{
  "d_mlp": 3584,
  "vocab_size": 16384,
  "norm": "rmsnorm",
  "qk_norm": false,
  "weight_decay": 0.0,
  "lr_head": 0.0102,
  "doc_mask": true,
  "steps": 7369
}
Each number is 50 + 15 x the weight over the matrix's rms, rounded and kept within 0 to 99. Layers, rows and columns count from 0.

# layer 7 MLP down (transposed), 3584x896, rms 0.0273, rows 1741-1772, columns 112-223
57 62 66 66 59 07 36 57 36 29 32 48 50 64 72 45 47 59 59 40 74 41 60 62 48 89 45 46 18 36 63 52 17 42 50 55 61 55 36 44 38 44 52 58 46 52 52 81 58 59 33 54 50 04 22 56 49 55 04 42 46 37 66 33 54 47 60 74 43 59 48 46 71 51 55 00 57 37 47 62 61 48 60 36 67 69 65 65 47 45 31 53 54 69 32 58 50 37 49 45 39 39 36 27 41 73 87 34 50 54 62 72
75 13 49 68 60 28 39 70 43 47 68 17 26 42 62 26 41 48 41 48 33 43 46 84 46 36 47 45 45 60 23 87 55 40 34 70 50 45 27 59 37 46 44 86 67 39 64 67 32 62 43 52 35 51 66 46 87 69 19 47 33 77 61 72 42 60 63 36 60 42 47 70 28 26 51 58 61 31 89 56 68 15 58 67 67 60 27 40 57 60 30 51 34 32 40 63 58 73 49 60 52 49 46 46 37 29 73 71 60 56 39 40
27 63 35 76 53 65 43 73 44 87 23 42 61 46 78 31 60 50 13 57 73 29 20 30 59 51 31 38 62 62 49 19 59 52 41 30 38 96 60 75 41 38 58 42 82 48 59 64 42 50 67 55 48 43 70 80 65 47 21 80 36 66 59 88 46 33 39 53 40 80 52 56 64 61 42 33 25 54 51 33 53 41 39 40 43 98 48 16 37 30 19 55 39 24 25 40 28 75 13 49 57 52 72 31 62 62 14 43 56 21 65 39
51 38 53 52 40 56 47 50 54 44 45 18 56 53 50 70 52 45 38 40 76 52 44 62 48 48 80 62 68 50 57 33 58 45 28 60 37 45 47 45 59 51 65 47 41 36 41 23 38 36 42 50 34 39 71 63 45 55 64 57 60 57 45 27 47 18 39 37 56 69 40 60 76 63 33 46 98 28 53 74 57 56 59 10 63 47 66 68 45 41 55 56 61 40 58 29 52 48 43 33 34 56 08 72 45 47 54 68 57 83 38 25
53 65 32 24 24 48 53 44 48 25 49 48 37 54 50 75 74 64 24 85 31 36 52 72 33 28 46 56 13 47 76 51 41 24 22 46 55 62 48 35 67 48 55 65 67 47 36 59 28 42 32 29 64 37 77 26 60 37 53 58 52 58 68 51 48 54 38 57 23 42 40 44 47 74 68 56 37 51 45 56 39 47 50 32 35 42 62 57 61 38 33 35 62 53 54 57 65 70 64 38 67 52 49 08 21 65 64 79 38 35 19 55
41 56 43 46 41 62 30 67 50 49 76 36 59 65 50 62 61 38 66 38 63 57 55 56 43 49 68 67 43 90 70 71 61 30 71 84 44 54 54 38 58 47 34 40 50 32 48 28 50 58 46 93 58 65 54 35 79 65 43 36 59 56 42 23 67 64 52 62 33 61 68 54 61 20 41 46 27 66 41 27 51 68 72 68 25 35 28 77 45 53 65 49 54 65 51 30 58 30 68 68 50 61 38 56 44 24 45 71 23 24 34 06
55 07 54 22 56 60 72 70 19 43 19 38 70 57 37 62 56 52 26 66 57 64 41 48 28 77 63 63 35 32 45 45 36 82 45 42 55 63 24 66 18 59 48 57 43 72 33 32 24 41 40 54 26 29 61 73 63 39 62 37 55 53 49 68 89 63 24 38 36 23 58 59 39 65 33 66 43 69 38 44 50 55 50 47 79 69 60 49 48 36 55 72 59 66 59 76 35 63 36 61 71 45 41 50 52 52 34 77 44 64 59 36
35 56 60 70 79 42 36 37 39 65 60 42 65 63 45 44 71 41 32 39 62 67 43 52 16 51 63 57 52 28 31 19 55 47 39 51 31 57 52 54 57 79 44 27 64 64 45 63 46 59 41 58 56 52 49 58 77 63 71 65 47 25 57 52 47 50 48 46 68 35 53 20 48 56 27 67 63 24 42 34 54 76 83 40 40 88 48 39 43 55 62 69 63 47 75 56 42 46 55 34 39 40 17 77 49 75 61 41 50 72 53 50
72 34 22 45 52 42 62 56 67 68 47 73 73 57 49 59 53 62 39 80 46 63 45 76 39 49 81 42 24 29 67 50 58 88 34 64 40 47 71 34 35 34 50 42 43 78 55 57 28 44 54 59 60 23 53 77 59 54 55 21 15 55 70 25 63 57 46 31 58 38 51 48 80 50 42 56 57 69 44 30 63 34 65 49 37 38 56 41 52 44 56 43 67 65 32 28 28 28 34 58 50 20 37 56 69 63 89 49 57 62 78 42
40 37 27 57 49 49 42 43 76 55 67 72 60 55 34 31 69 57 39 56 27 48 46 21 44 49 53 40 23 81 60 31 48 33 22 62 52 62 43 49 55 33 56 68 32 43 15 50 32 48 65 58 07 21 48 52 57 30 58 70 69 40 68 39 40 25 27 57 63 49 67 49 62 31 51 70 56 59 71 49 66 25 24 46 54 33 63 54 50 65 64 40 46 41 51 32 37 48 34 50 36 52 66 62 42 51 51 64 57 23 42 72
46 50 57 62 61 83 47 53 32 47 38 35 38 71 27 24 30 43 48 58 31 23 20 50 47 65 41 46 37 68 59 64 58 49 78 61 42 45 81 36 64 38 46 57 51 61 70 44 55 37 75 26 47 28 21 20 55 40 32 60 47 72 52 91 54 51 62 48 53 47 28 44 73 37 50 57 40 51 50 71 65 52 53 50 71 66 30 51 51 35 60 41 59 36 73 51 31 50 52 66 57 27 49 63 39 32 85 68 45 52 51 36
47 40 62 60 50 34 47 65 49 68 44 46 33 62 83 63 57 55 40 65 78 49 68 40 44 42 17 77 55 70 71 57 57 58 60 27 21 45 42 66 74 12 52 48 57 52 47 39 31 61 39 49 49 30 33 50 47 58 35 52 52 45 25 61 46 29 62 42 40 79 33 41 61 44 43 49 37 64 54 52 46 68 42 77 49 49 54 60 55 45 45 54 28 28 17 58 25 38 61 47 43 43 43 58 52 46 46 10 67 62 52 51
58 46 39 38 18 70 49 43 62 05 57 62 30 33 61 60 61 77 50 42 32 38 32 43 45 48 22 53 63 41 31 47 76 44 47 55 15 62 46 37 53 49 59 52 56 40 65 30 32 28 34 71 39 68 51 29 57 24 32 51 43 42 61 26 52 56 41 50 74 43 57 22 41 40 28 35 72 36 48 76 36 59 26 64 66 49 48 46 44 66 42 62 53 18 56 21 38 62 52 57 65 51 59 45 64 40 46 27 62 69 67 21
34 56 43 50 76 60 69 62 45 50 44 28 36 67 51 22 65 42 44 60 50 33 33 09 44 29 32 45 59 42 50 35 52 47 28 60 47 47 54 53 56 72 37 56 47 57 51 48 60 17 54 70 48 45 54 69 29 73 49 39 23 45 56 45 46 73 43 42 39 47 24 35 23 09 47 61 33 56 67 30 58 49 55 56 42 44 40 49 55 56 52 70 57 56 42 63 32 53 56 76 82 45 44 77 50 56 28 45 55 81 43 34
56 40 46 42 21 62 52 36 62 70 59 46 75 37 34 30 50 44 59 49 62 46 33 26 14 44 54 68 62 80 70 55 57 30 75 64 48 50 28 43 48 62 46 32 65 66 45 54 64 43 37 51 22 52 53 39 56 99 49 39 66 39 38 52 61 47 40 53 43 40 39 42 41 43 44 80 74 51 33 41 65 81 51 62 78 46 62 40 68 75 46 56 52 40 57 30 40 51 25 56 49 65 62 33 52 54 45 58 65 33 52 56
62 48 95 64 63 57 22 51 60 13 30 30 56 44 76 53 49 48 46 61 33 25 37 27 47 52 81 59 55 72 33 58 37 72 45 65 63 70 34 58 60 47 60 47 58 79 49 54 64 26 33 36 40 33 60 32 65 31 50 48 65 59 70 77 57 37 55 49 65 41 33 31 16 52 48 45 33 44 34 56 61 59 50 71 57 56 47 46 57 50 41 43 27 49 48 54 41 49 47 44 62 75 68 48 52 53 56 55 63 47 58 46
57 57 48 54 60 46 38 55 52 65 37 67 39 42 64 61 67 62 51 41 42 61 51 68 84 51 60 61 41 54 28 19 57 67 34 62 69 51 62 55 47 40 32 41 75 53 73 52 57 43 17 52 47 25 60 36 67 56 61 60 60 61 39 43 27 34 44 71 57 39 57 60 34 59 65 58 64 64 42 43 55 70 99 48 40 43 55 40 42 42 43 31 32 60 52 74 59 25 55 58 49 49 64 32 47 41 46 59 48 67 48 40
35 39 51 35 34 61 72 57 66 44 58 57 57 45 32 35 65 83 40 59 24 49 33 76 46 28 48 62 53 70 63 46 30 40 25 53 83 36 59 47 37 60 51 39 47 41 59 64 57 59 79 47 57 54 49 25 41 57 52 61 63 53 23 46 94 54 68 67 63 41 66 41 33 39 55 10 54 47 39 84 27 53 56 72 78 20 44 67 55 64 45 46 45 61 38 35 75 33 50 48 49 84 28 74 43 27 43 67 56 46 60 50
63 38 48 36 26 31 27 53 71 59 64 61 57 63 48 31 70 51 40 46 63 49 47 35 51 29 39 93 39 50 72 51 80 36 51 21 66 63 51 77 70 62 43 32 29 57 23 38 50 66 61 38 48 40 59 37 59 36 63 36 53 41 38 49 23 52 56 51 51 22 39 44 85 43 60 69 36 51 58 57 58 56 15 27 94 72 61 55 07 59 31 49 56 44 31 38 41 61 51 45 43 53 62 32 36 69 77 59 38 50 64 32
44 64 36 39 50 68 49 51 51 51 61 36 42 78 41 52 55 50 58 43 41 41 39 37 40 44 58 64 45 62 67 58 69 30 67 52 63 29 69 49 67 44 43 72 58 43 64 61 55 42 40 43 47 28 40 47 59 48 20 32 57 53 32 62 63 59 57 43 25 47 42 68 53 45 49 53 56 15 40 67 39 45 73 63 55 34 53 22 21 19 31 58 58 41 49 68 49 76 56 34 45 47 49 53 76 55 69 40 43 42 30 54
43 51 27 07 45 64 38 56 57 67 46 42 85 39 36 82 62 22 52 55 61 61 44 48 54 49 27 23 46 57 17 18 32 59 41 62 52 72 57 96 46 75 47 64 65 28 69 35 42 31 24 49 53 67 49 44 61 57 41 57 62 64 69 53 54 39 52 57 44 60 42 27 73 74 66 61 29 45 35 40 46 36 37 50 48 37 43 56 43 49 38 49 78 45 39 65 40 84 60 43 54 50 41 46 68 63 61 37 53 78 66 59
48 49 55 75 15 74 54 54 35 58 37 69 50 40 73 54 51 62 28 42 37 47 35 50 48 59 52 56 29 64 48 34 63 30 59 45 36 37 53 36 51 50 40 43 71 45 38 60 28 22 41 54 41 38 40 51 76 47 43 39 43 44 40 38 65 62 75 60 50 37 37 53 49 48 52 23 63 33 17 54 54 51 29 57 55 40 56 60 65 36 25 63 37 37 51 47 42 39 40 54 53 82 48 52 65 45 38 65 26 58 36 40
89 46 53 53 11 47 62 82 53 42 60 24 43 37 59 61 45 73 52 37 52 41 55 31 63 71 85 40 55 43 47 51 26 34 75 59 40 55 57 24 54 70 49 38 64 78 31 33 60 51 40 39 53 66 44 49 36 49 43 42 41 92 41 05 16 35 54 64 58 44 92 55 43 45 72 47 68 63 63 42 50 38 75 21 58 45 42 49 46 33 30 39 60 54 55 46 81 19 63 49 41 29 75 46 67 47 56 44 55 17 47 43
62 54 65 35 42 66 45 51 68 40 41 90 45 73 69 42 52 54 26 42 37 42 71 57 52 75 35 21 33 58 39 89 65 47 52 86 28 64 21 53 60 43 36 25 57 60 30 67 63 42 30 60 61 48 69 78 49 65 52 54 58 81 57 40 41 56 20 18 72 27 40 60 68 17 52 47 58 35 40 61 75 38 62 44 66 53 29 45 47 35 96 62 04 30 40 51 37 53 60 56 54 61 32 48 53 27 34 34 55 80 68 89
06 71 44 67 49 47 56 48 38 38 67 15 46 50 37 34 65 85 41 38 43 71 33 58 75 37 71 63 35 54 68 46 59 52 65 31 60 66 40 19 40 60 31 65 38 53 48 45 44 25 91 60 52 41 38 55 58 55 46 56 51 35 45 54 58 27 48 84 42 48 33 62 55 44 47 32 42 35 40 55 55 57 48 52 64 33 54 74 83 50 28 31 35 32 40 41 46 51 35 44 42 37 15 64 41 61 54 54 53 34 68 30
29 54 41 37 91 60 79 73 40 53 23 19 43 45 38 72 34 31 28 70 37 54 45 51 58 53 52 82 59 43 54 72 56 57 74 39 64 53 51 82 53 25 41 57 56 40 39 81 82 39 57 62 87 25 50 36 78 58 56 46 38 56 49 64 66 48 41 74 56 23 62 33 21 53 65 54 41 40 73 51 53 40 76 42 55 47 43 46 47 73 41 29 47 44 48 27 62 47 48 28 67 24 69 32 46 81 85 49 35 40 15 77
42 70 46 30 44 65 27 61 53 54 75 40 62 67 60 23 34 61 54 38 13 46 51 49 42 70 45 38 55 64 51 62 54 60 37 66 42 40 51 69 59 56 49 39 58 26 66 37 37 39 45 29 66 40 56 58 45 46 49 58 59 42 68 78 62 46 66 71 60 53 61 54 56 28 52 44 55 36 04 54 39 37 30 30 72 45 39 44 55 82 47 32 67 51 63 48 45 55 71 76 50 38 66 37 79 65 16 62 43 27 23 42
52 76 50 48 42 22 58 59 46 99 46 51 64 34 32 71 42 16 33 61 59 38 57 47 64 62 53 47 51 43 18 65 60 63 99 53 78 60 63 52 44 51 55 25 73 56 45 53 38 61 45 94 57 27 49 30 34 52 55 35 30 51 49 40 59 38 36 43 67 36 39 22 36 49 68 51 39 25 44 49 48 26 63 45 72 52 41 51 54 55 64 43 50 56 27 76 30 09 60 49 45 67 36 32 73 36 75 55 23 52 37 41
45 31 29 30 71 51 59 36 35 62 62 69 48 42 69 44 29 78 34 39 59 55 62 69 46 63 40 54 70 27 44 68 32 25 39 71 65 76 53 31 47 30 46 28 47 27 57 63 53 32 67 81 60 60 58 55 45 60 59 52 33 61 33 41 38 44 54 48 66 49 46 83 33 59 32 33 39 49 48 31 45 58 64 29 63 50 74 27 58 28 45 71 52 62 46 54 29 73 66 52 47 77 69 53 52 31 26 32 28 67 44 31
38 48 48 42 44 25 41 65 36 45 58 57 45 47 66 33 43 59 21 27 43 65 31 41 39 48 30 52 61 55 53 44 61 41 62 55 52 35 33 45 71 60 65 34 38 36 57 51 41 37 46 58 36 44 58 77 69 68 36 64 62 61 51 30 34 47 55 52 45 67 41 54 52 44 50 42 69 44 50 64 57 46 57 40 41 42 41 57 44 67 43 65 43 57 64 47 66 43 42 34 55 41 59 30 50 50 02 36 72 67 75 53
30 61 37 49 36 54 69 62 60 65 80 36 34 60 54 52 38 32 10 28 67 47 35 60 34 43 76 73 37 56 63 37 58 23 40 57 31 60 46 54 33 40 78 46 23 56 45 25 50 69 55 65 51 41 44 62 59 33 33 38 53 30 26 69 71 47 68 49 39 59 27 65 36 31 39 41 26 39 62 79 46 68 06 52 73 15 35 52 44 47 54 38 67 54 58 68 39 53 49 50 63 55 47 57 19 54 60 45 38 43 48 66
38 50 45 51 47 38 76 51 49 49 33 60 55 43 63 67 39 70 49 57 48 36 67 65 55 90 51 27 22 62 69 28 61 50 60 38 39 51 80 45 59 42 63 38 71 50 49 44 36 30 56 49 64 45 35 34 43 38 43 38 49 61 63 65 75 32 71 68 57 33 58 55 32 64 47 36 39 53 46 51 57 62 37 36 51 43 56 30 40 39 58 29 31 46 63 82 77 49 32 62 52 86 61 60 53 49 63 60 81 22 46 55
# layer 7 MLP up, 3584x896, rms 0.0273, rows 1742-1772, columns 112-223
54 66 78 71 41 65 76 63 69 55 48 26 20 88 37 72 49 69 61 39 23 52 53 80 35 30 64 54 45 50 40 80 41 55 22 49 35 21 55 52 45 77 37 65 42 28 31 74 48 31 65 60 69 63 69 58 53 50 43 41 77 44 68 06 53 57 60 78 43 55 42 71 24 65 64 42 11 32 64 44 44 35 83 55 63 45 60 18 68 40 49 33 67 50 79 46 64 55 51 42 52 71 57 62 35 54 81 56 68 39 51 58
50 71 49 80 79 42 64 49 62 47 37 37 69 34 65 44 57 45 25 40 44 39 74 23 63 45 35 60 54 49 73 45 63 62 42 40 42 86 69 73 43 51 74 15 41 21 27 53 39 31 60 44 40 51 37 71 40 75 58 53 27 47 29 61 74 39 24 45 43 70 21 76 74 48 30 65 36 57 54 44 51 03 36 56 64 71 84 72 39 26 35 61 35 49 17 40 39 72 64 40 56 99 40 74 53 34 21 48 40 55 58 27
52 68 29 56 72 33 63 33 46 50 61 59 53 39 39 55 36 74 54 69 49 42 60 50 57 55 35 34 62 35 63 41 35 61 17 31 41 79 53 38 33 40 71 54 34 21 59 49 36 89 61 59 62 73 77 60 41 48 54 57 66 50 63 56 51 52 47 25 47 79 47 52 36 75 63 50 44 10 57 30 65 25 65 41 50 52 27 43 50 69 37 49 75 45 63 48 73 53 32 27 23 47 75 63 48 56 66 60 55 61 42 76
50 32 60 47 75 49 50 68 56 57 71 63 38 36 46 36 61 70 56 77 95 58 46 65 49 57 65 53 40 78 60 27 73 47 42 13 55 60 18 37 71 43 66 52 48 32 61 55 48 63 54 29 97 52 33 57 64 54 29 53 25 63 67 53 62 57 36 54 79 88 48 25 42 57 38 00 38 39 41 64 44 36 59 60 51 30 59 48 67 42 43 76 50 45 62 34 42 32 59 46 66 46 16 36 79 55 18 82 26 49 25 67
44 47 23 53 43 38 54 40 59 41 28 58 47 73 44 48 28 62 61 54 51 57 70 36 45 50 18 40 56 32 37 45 78 48 34 30 64 46 68 08 31 57 42 82 62 36 30 48 35 18 67 34 47 57 82 52 47 65 62 55 77 36 37 49 73 46 52 78 41 63 55 50 62 49 42 23 47 53 23 61 38 61 58 79 61 50 45 34 53 36 36 20 58 20 56 48 38 67 43 47 48 41 36 75 57 35 47 70 31 32 19 36
25 31 65 36 31 71 62 57 59 57 22 58 83 59 72 54 54 57 33 38 39 35 51 54 37 26 43 44 47 34 50 49 58 36 56 55 54 58 28 51 16 37 48 44 82 56 47 52 53 46 40 53 58 41 87 48 50 12 70 50 61 53 65 67 68 65 64 55 51 36 50 59 56 56 64 31 35 46 59 44 63 39 51 65 57 56 45 88 36 55 41 67 53 58 36 51 60 49 59 52 54 78 48 53 18 76 78 67 53 40 54 51
39 56 52 65 55 47 61 37 53 37 51 65 52 52 23 34 67 33 42 54 38 69 63 49 41 62 59 39 35 56 41 29 81 30 54 69 45 91 57 54 52 69 56 20 63 50 27 54 33 56 44 79 58 44 54 48 51 82 52 59 57 51 65 35 53 35 52 84 56 34 38 33 38 71 51 36 50 35 49 46 52 43 61 32 68 76 50 69 53 21 47 46 54 72 49 41 42 49 28 47 44 37 67 48 84 34 40 38 55 78 30 60
48 41 59 39 53 20 61 75 36 46 56 42 63 42 51 87 49 66 40 56 50 65 91 68 51 57 33 53 57 47 18 51 64 32 57 52 51 88 56 29 44 47 56 69 61 56 62 52 61 42 28 44 61 54 17 51 54 47 39 57 19 45 60 30 63 70 64 52 84 55 63 37 33 33 51 69 47 56 48 66 58 57 56 36 37 47 24 51 68 44 54 35 46 25 46 58 45 53 41 36 50 71 64 51 67 40 44 47 65 63 58 38
45 25 56 46 26 32 45 52 37 44 84 25 62 60 45 48 48 74 48 60 53 37 36 57 53 55 43 41 57 60 44 61 69 40 33 55 59 43 47 38 50 69 40 38 54 59 27 73 58 42 39 55 30 52 28 32 57 67 56 38 52 38 58 77 60 62 64 55 53 45 30 36 30 43 27 36 89 46 26 41 51 33 49 57 46 72 50 55 39 64 53 56 56 77 41 50 46 49 41 39 51 70 40 43 65 38 39 46 45 86 34 71
69 49 27 41 74 47 46 24 59 51 67 44 56 46 58 37 56 58 18 50 33 56 47 22 56 47 67 47 32 62 58 20 50 48 23 46 64 41 60 31 56 65 52 41 62 62 90 56 30 66 88 50 52 57 38 36 44 40 44 56 17 53 66 80 49 36 60 71 71 62 70 57 70 50 73 58 49 73 60 62 63 45 42 54 53 64 36 45 70 36 42 22 47 48 80 71 40 57 64 66 47 18 64 00 99 51 68 56 82 43 60 36
56 63 73 49 24 50 23 35 45 42 61 67 61 71 50 54 37 40 28 64 44 65 60 55 28 61 63 59 59 48 43 69 61 44 48 43 59 56 58 27 46 82 71 32 56 59 20 45 61 39 29 63 53 37 79 81 53 61 55 46 34 53 52 52 33 33 38 53 32 36 49 59 34 34 60 40 44 34 44 34 47 44 69 55 58 53 56 38 56 48 56 35 37 40 55 47 56 50 43 53 56 56 80 57 54 65 63 55 30 33 47 51
45 46 51 55 58 56 48 71 61 47 53 44 46 58 88 31 50 61 40 56 44 64 65 71 56 80 17 23 73 31 47 60 65 44 49 69 68 50 62 18 46 39 49 51 84 52 50 10 46 68 39 62 66 01 29 27 69 31 49 40 40 60 32 41 66 54 62 27 56 51 52 42 60 61 69 65 41 33 43 39 60 38 48 38 13 43 48 59 35 49 50 60 41 43 52 30 71 59 46 48 54 37 61 90 47 31 50 79 44 46 38 49
50 48 34 69 60 41 67 67 36 22 33 36 56 79 66 50 66 52 57 64 54 58 30 54 27 21 30 56 35 55 60 55 43 45 41 36 52 39 55 56 57 32 65 69 67 48 64 72 44 37 68 63 15 62 29 63 53 38 45 53 46 53 31 57 30 52 36 57 46 59 56 32 46 26 81 40 43 44 65 39 37 68 39 38 32 54 48 50 79 67 70 63 61 69 75 40 44 62 89 26 51 40 33 31 65 74 34 71 57 72 48 52
72 28 46 67 59 63 45 65 30 47 89 18 27 44 84 23 50 61 81 33 60 55 47 27 39 49 37 41 43 38 37 90 48 58 75 77 35 58 43 57 49 53 15 41 40 67 13 42 77 51 05 41 55 45 65 53 49 67 66 62 83 73 48 66 52 77 52 42 56 29 54 43 60 26 62 52 47 28 51 37 34 00 54 55 58 59 45 56 50 45 57 74 48 41 39 42 51 61 49 30 58 50 53 59 58 36 65 48 56 68 57 56
44 73 72 53 42 60 62 17 41 20 29 50 48 57 44 23 63 67 44 00 56 50 38 12 50 62 79 65 43 53 73 67 49 39 23 43 63 44 50 58 64 41 72 16 55 42 51 63 58 46 44 53 67 27 45 41 34 36 14 28 64 46 69 47 47 42 34 37 56 57 60 54 51 59 57 50 52 60 21 52 48 49 55 29 34 62 70 40 46 48 51 71 50 59 62 52 21 56 55 77 40 49 61 54 71 58 52 36 32 64 48 27
39 33 49 38 73 44 27 43 50 57 41 44 58 48 52 67 54 42 40 47 39 47 37 40 35 59 38 53 49 35 55 45 40 31 50 35 68 66 53 31 55 64 78 58 43 43 41 37 51 28 39 29 34 57 41 62 44 43 58 56 41 55 49 57 39 49 56 49 35 40 36 53 44 27 70 20 39 39 54 60 39 29 78 63 59 43 40 29 68 54 42 41 63 63 53 40 49 47 58 48 29 60 69 70 37 58 40 52 43 49 33 52
66 52 58 37 61 47 50 40 49 44 31 53 58 52 55 46 36 70 61 29 76 27 35 50 26 63 24 25 61 45 46 50 38 42 49 20 77 20 40 56 63 40 59 59 39 41 45 44 24 77 56 20 57 66 51 41 45 54 51 42 53 59 34 38 46 56 54 52 58 51 38 40 52 50 52 71 33 50 56 31 35 57 54 30 44 35 48 42 47 61 60 45 62 74 47 52 55 52 43 51 29 52 35 64 51 52 62 52 48 50 67 63
84 47 24 80 44 75 30 35 59 41 55 38 59 51 95 54 11 53 27 27 58 35 67 36 49 36 60 46 38 43 53 56 67 45 56 43 36 61 51 77 71 25 61 50 40 27 51 54 35 64 39 33 63 55 55 66 55 58 68 59 26 36 53 41 61 59 53 92 49 65 55 59 72 48 55 48 44 35 53 70 46 79 56 24 63 34 57 66 27 61 51 54 48 39 81 52 46 76 22 57 46 63 57 35 52 57 65 47 47 84 46 54
50 72 36 21 51 45 55 61 58 39 76 45 63 63 69 70 42 27 56 44 23 47 47 44 61 49 45 52 54 42 61 60 82 21 45 38 62 38 35 60 52 51 53 47 32 57 45 55 33 51 28 77 37 71 46 51 51 38 54 56 30 70 53 57 51 36 27 51 61 30 44 61 68 82 51 46 61 45 63 31 57 58 56 55 71 50 79 35 10 65 60 70 56 37 50 31 52 58 54 92 27 39 18 42 37 30 50 57 60 24 41 61
33 50 67 43 45 48 38 46 70 35 58 59 65 90 65 50 26 76 66 63 59 49 37 63 34 45 68 37 52 33 72 51 60 42 62 26 50 79 64 54 75 47 35 39 66 16 66 66 65 30 28 46 20 60 23 55 52 75 77 77 40 37 70 32 34 46 75 74 38 81 34 45 47 49 54 69 39 44 66 19 59 42 32 54 52 35 53 30 60 75 59 21 54 35 44 59 36 81 38 67 48 65 29 46 74 47 85 43 31 60 46 52
58 72 66 65 34 46 59 62 67 60 55 50 30 51 81 30 78 54 56 58 46 28 48 66 45 43 40 52 24 52 53 23 61 34 52 36 52 58 81 30 38 49 66 62 56 34 65 26 56 39 13 78 61 53 41 61 56 68 44 57 41 63 35 53 67 59 45 37 26 80 63 62 53 38 61 20 52 33 49 88 45 69 32 65 62 30 66 61 69 55 27 47 39 62 54 72 50 26 29 59 48 46 44 22 68 36 17 56 38 60 20 76
55 35 52 39 32 43 58 52 56 57 23 42 49 69 67 32 53 39 58 49 58 64 35 55 35 44 61 81 56 29 42 35 52 36 36 44 02 76 51 64 38 43 50 75 73 20 52 53 38 27 48 26 69 58 46 41 73 31 69 30 52 60 22 46 65 54 43 37 45 52 51 42 55 40 49 31 57 46 26 21 34 69 51 71 47 40 68 68 54 62 59 51 38 49 59 73 32 27 56 32 46 56 47 45 43 45 63 53 57 55 31 61
41 45 62 38 47 51 57 52 37 61 54 77 44 62 59 38 36 61 42 54 00 61 56 56 43 63 52 47 41 72 00 83 80 26 47 20 27 59 24 31 49 38 52 15 65 30 45 65 44 72 35 76 53 20 67 56 25 35 62 57 59 40 56 47 31 55 28 45 53 37 60 40 55 50 57 26 63 41 65 61 32 36 31 58 52 72 58 68 43 22 63 68 49 65 25 52 53 28 64 75 26 47 49 46 51 38 37 48 52 76 39 55
33 53 81 32 40 76 45 60 54 51 51 48 44 34 41 50 31 54 27 16 79 34 16 44 38 47 68 48 37 47 54 34 33 61 38 58 31 57 35 28 58 62 52 49 49 90 65 61 59 60 20 49 20 29 28 41 74 74 41 48 47 31 48 46 45 21 54 71 35 49 35 90 46 55 46 47 75 38 66 47 40 54 57 52 14 47 50 64 60 33 60 83 57 65 33 49 56 67 53 78 69 39 55 60 62 28 54 58 69 46 75 27
43 66 48 65 78 57 55 38 47 52 56 27 25 56 63 32 68 62 78 38 58 25 69 53 54 48 75 60 45 43 51 45 26 36 63 61 61 29 65 64 46 52 34 54 30 61 38 52 41 54 45 53 68 63 70 33 57 53 34 44 48 45 67 59 68 46 51 68 55 72 60 65 54 65 62 44 48 51 70 66 36 28 58 58 59 43 80 43 49 28 41 35 30 61 45 55 75 28 51 43 66 60 42 33 70 43 57 35 21 41 24 37
58 48 37 45 19 66 55 04 27 37 48 55 72 57 59 39 50 55 54 64 59 58 77 49 48 49 84 49 49 40 68 11 59 60 56 38 54 76 42 77 65 53 29 42 77 66 60 65 78 34 50 59 43 64 56 17 64 78 39 47 49 26 51 69 57 26 67 71 32 51 61 42 57 53 80 81 68 15 46 47 46 57 34 44 46 22 51 37 57 50 79 59 54 47 17 29 50 71 40 63 47 44 60 66 47 66 36 56 34 42 79 53
81 26 69 43 43 72 44 65 75 19 54 70 40 55 58 30 50 63 38 51 74 54 44 58 40 46 33 49 47 49 63 43 68 25 30 35 41 44 33 68 59 39 61 70 30 62 59 50 53 48 45 10 47 30 38 22 77 35 67 52 49 62 41 53 36 48 58 47 16 51 57 55 78 34 73 55 38 54 61 52 72 69 69 62 57 57 73 52 27 37 26 49 59 54 75 28 82 76 63 51 51 44 59 64 30 75 47 68 68 61 55 24
67 35 25 31 51 32 51 64 70 71 61 47 55 29 58 46 56 56 48 52 54 51 45 50 50 50 61 43 59 40 40 63 30 56 56 58 70 40 46 38 61 35 52 32 78 41 71 27 51 46 36 60 80 72 36 45 51 44 70 67 47 62 57 34 40 52 52 47 73 28 26 57 43 70 54 31 57 40 52 40 26 60 58 73 69 73 41 26 49 68 60 31 40 42 40 58 40 22 72 53 51 30 50 16 56 61 46 65 35 62 52 64
58 50 74 46 65 68 34 29 42 70 73 43 35 68 64 41 66 44 76 45 56 35 35 56 51 35 48 61 41 52 45 36 55 52 59 46 47 42 54 46 49 31 35 52 39 48 58 31 52 30 54 48 55 38 48 51 35 56 47 70 35 87 72 53 63 71 42 49 41 29 08 47 59 52 56 48 29 59 41 41 61 43 66 50 45 25 76 58 56 45 31 39 44 29 60 48 54 40 54 58 80 50 62 43 46 35 38 54 38 40 70 59
46 44 58 47 65 40 50 51 59 43 46 46 47 35 53 50 48 62 62 53 44 48 48 60 53 57 55 55 52 38 59 69 41 76 33 56 63 45 32 43 37 59 50 29 57 59 62 47 55 35 49 49 30 42 63 52 49 66 54 54 50 56 80 32 56 58 25 54 58 53 44 55 34 26 66 60 77 42 43 51 42 21 57 60 56 60 63 47 47 53 62 63 41 46 81 80 58 61 54 51 55 44 34 67 68 56 56 69 53 46 46 64
46 31 52 53 28 27 37 47 24 28 53 50 61 66 43 59 51 53 58 53 50 54 44 55 41 45 27 48 74 46 47 57 77 44 38 46 46 70 64 75 45 19 45 48 73 71 80 57 53 63 64 47 65 47 49 64 60 55 42 58 40 46 39 53 60 47 51 37 52 40 81 79 51 45 40 30 43 45 71 81 58 50 27 13 42 53 59 39 67 71 44 50 62 58 48 50 35 76 53 30 41 25 44 81 74 54 63 16 24 44 55 60